Weights of a small GPT-style language model, trained from scratch on English Wikipedia: RMSNorm before each block.
Each number is 500 + 40 x the weight over its row's rms, rounded and kept within 0 to 999. Layers, rows and columns count from 0. Numbers have three digits each. The size before them is the row's rms in percent of the matrix's.

# layer 3 MLP down, 256x704, rms 0.0744, rows 214-255, columns 64-127
099:535513527535547459496422458498581522471416542498487555466555553538414480559511487490507508510546515554620513580466455535485425541434534524414500499522521519442506495511524453533459486536464576
097:459536442506529520441485430487485479472547458536507527530644509566531455519487420506465445551492516464522490489487542514540519511521542519539479440482506507533426514554536497448490490460600439
100:535549584491531549464454519522524456566482499500529557480491512409531517547531518469517494556543531527480419474532503453461457546528498468467529550551561488506517472463533579519525457536469542
095:513545533431532526478574570526495429530489489542499478502507524454509485485525550548493555544518517509508451470475492512428570450536497448467584438509471504453500588507434525558434528537572372
099:495490549516459473444482543567533506536468515486511480538494454488485503514469517467495486508553571524482521480530512508432494503514481532460573533561452554518612481508497388500487553500464505
101:524481449549503484558496498445524542570577495465553487500438506504563446473493442492502505495528525546487474519514496451473553497517548533481489493443546478486488534509528533452491548468499540
096:519508513441537534490559446536487506473531484540479521552531525499484453511516524534562497549414560494524522507480578495575451453473522542521441500471484458509478543569551545488407536434527573
102:488487539549424534524440530519558489488552490401398546418470508430498468510541486498467515470436506498454545473491513550561455471553520557445547492476540481499463513466508531474460504536500443
096:443541472543450459530431496424473452530511553516494424456496528491477525501518515521478402515471475542513567438522527568422521541458520478463511470441483570463479483520471511491534476475543577
099:547575496450512479483475453486496522514431495541515494567495460467463489485509521413490481578452560496497499432538505542522449462576468525506440479490515467566404472558515481497418513551462558
101:469477499451561461532458480515495459509499462530392460499481481515472577545401475564526469548527531470502519463515430535519481525502556479516510500452479528486531509468474421500484537451458545
103:480502497508500493531463504517512487487455498464491555554550446494446500543540500500433476512449474467523497525540448500469455506511493440466540546499494398472546489622470512481477522474484503
097:523516486474542521444526511480499478477475504522438518471494527421422494534549466534467486515470469531543498512492457497528547460557430488487502464497505529471538432455551575451479551506458554
107:446514436515517489522506509525509519532469520509419486503469542533511428405485469455485501506517537568533455504440511542461598483535482521462455471479457526535538474439540517545497413478472482
105:424497457448564516459514525535476481483532482482435479512512479492515503484392495486493510501479448472531466573579487518520506471535479540490472535508581486536569469488504524475516519503501446
106:463512508459561556538501495514513561469512434514515580547525459522494503570495467514464507482458453546522561460461538512536486554527432512466577531485549484513455588576485500430530536500459488
102:544522561475524526527430467486526507467510549519558536548513444497590479440523519423499550488542533520556496527488476565511508540472521503468507470467481561474402529430487452515524503515491478
104:561501526509487499568555458482517495484471526517470521532445493507485559414516509516422570447468536488511507473483442476507504533499476494448522475487518495548496498544527543509499457461458477
098:477478500415475506553509506472497472528503567459491544500471570537539493483496508452519505499423528479505510508514481545469569547538555523519454533467506517408500456474490513592492487509511515
096:486542524489439460446451504429501490515520527461546508461478438507528487549430497541474620500402542418510505424419494531509493447589560542446490538455439488552480475476540543503452461470418493
108:493485530556583507437503475506483572544448449502450394458494475433525524515565420467558414486503596502498478570545455441482541554526568526516497520532426532486473460474524586506433513457521475
102:470617501455463565511527531517472490505534548505505503511490445562561585513502482514542514490458495482536529534542489465475520463555530489469448507482492486424546457487451468527553586491520448
108:464532505537486344472496501472439504487480506540552466547523452471529526500511493476447540485448542494529556481480547431487486474514433522463460542523540573437513501478475466419478578534450525
098:442515507491445491587467553493462499508456515521581492534456474438481432481505476528526444475522555497479492517525569497473509529482524442496572490521581529491528499453570481466406603446522448
099:557519462447475477537518473509605445492521480491499517524467515527453506462481495451480509534476457493512502424518534478520513542513517498517452543580515400447504540500512421508463483464491513
101:432485563537441529441511502494529443470494470489526502519470450560526484511520456539511492535450510563540486526512496501536467535505494510522482555495419466464518449463522483470523544523454539
099:513462487527550509475575446585492566452534474573515449510448525520491584559474483539517468475480583476531590500525471493516521533461537502510535470476545499503513444529481544548455542504452519
100:473469481456566446479521461513499530496520471515502546501503532595566527513453519464521503434557536547478515549490520474524510453421495464509490506502492502530420440545515503493524533489414546
099:465452471516481504547594443537531560516463451446492542412538482549490568509481456551488535493472565500483419514505486464479468470472540413518484431478488469501509477516547478532525450448496491
102:499459519512461462524428539494515458498506487540547519512536470466518524505500506483525568478485546471483501551512545522451502489461549509412511549403456610545537497498472515547536518558489528
101:549489514467513460573504490488527483519507520495524543535537442500556541547529555505508543498491557484465382451549420457547568461522508455457554566471539498506409461507457547514486589508451507
097:433548593562469461514566472465469522517506501524495462500464513476505558531529417524419529551508432494474561566556494449428437555497438490528456487529502555584500569541450511544476513501451469
100:484517561440503454538494453498429472510485520469417492526470404532521514445492407517550457460448563442454527569533538518484528435509478519523474505513567511549561457499497482479461490505474429
099:505551516410512569529479485522520517536535536511405502479541523433490562479460523460461530553383550490600504548547479442435493551554565532453519458527488577513535465530546457531579486512402474
114:536454495455577493461475515503499430458459453553414487454507419468538535525519462500516525474473494534565498511521529540522562509543476470529466504500455474564452533460445490439524485483490499
100:475478560524507478539582410519456531430568539544453517607570535519482494467482508538473454515503529445513477460480496488504556597503500536430482471570494529464489472509492464495564472473535465
104:444510425490564494561498509507514542530493505440473577551453502540494501547584476505568530444476431457528480482552519437418525473442483521467523519554464580513501485558531607489467529440484509
096:452431401548513499495441516480484507496500473466490501491510499490482451466486451458495592525460440552501519475441518488483549424538468451488511445455543412526476460483558531429490523541538535
101:516531577492438493471546488549440549468531516527516463507515486521439510425517478500489472474546464537484490479482487456457452462523481499461606448533507415436523501485515474466432497483454530
099:463483464532443501505480543463466551519517553555483520550434489395523479553459603520467485544489523480492548549495558479491530482512456601531591480530526542491473534491403472467583464481459518
096:536444529441475473515546472483530440594448470481455515484469490478441536478528430502427538561434475477566478484497479484468535550490482482425462487528501554533558564517499540438414483495475475
099:506529544479514546503458449566475510532505553465536465477454528489476530539525509499508489502524545544477531522410644453515529527494468544468518483450497523427475570570509447513529492520424499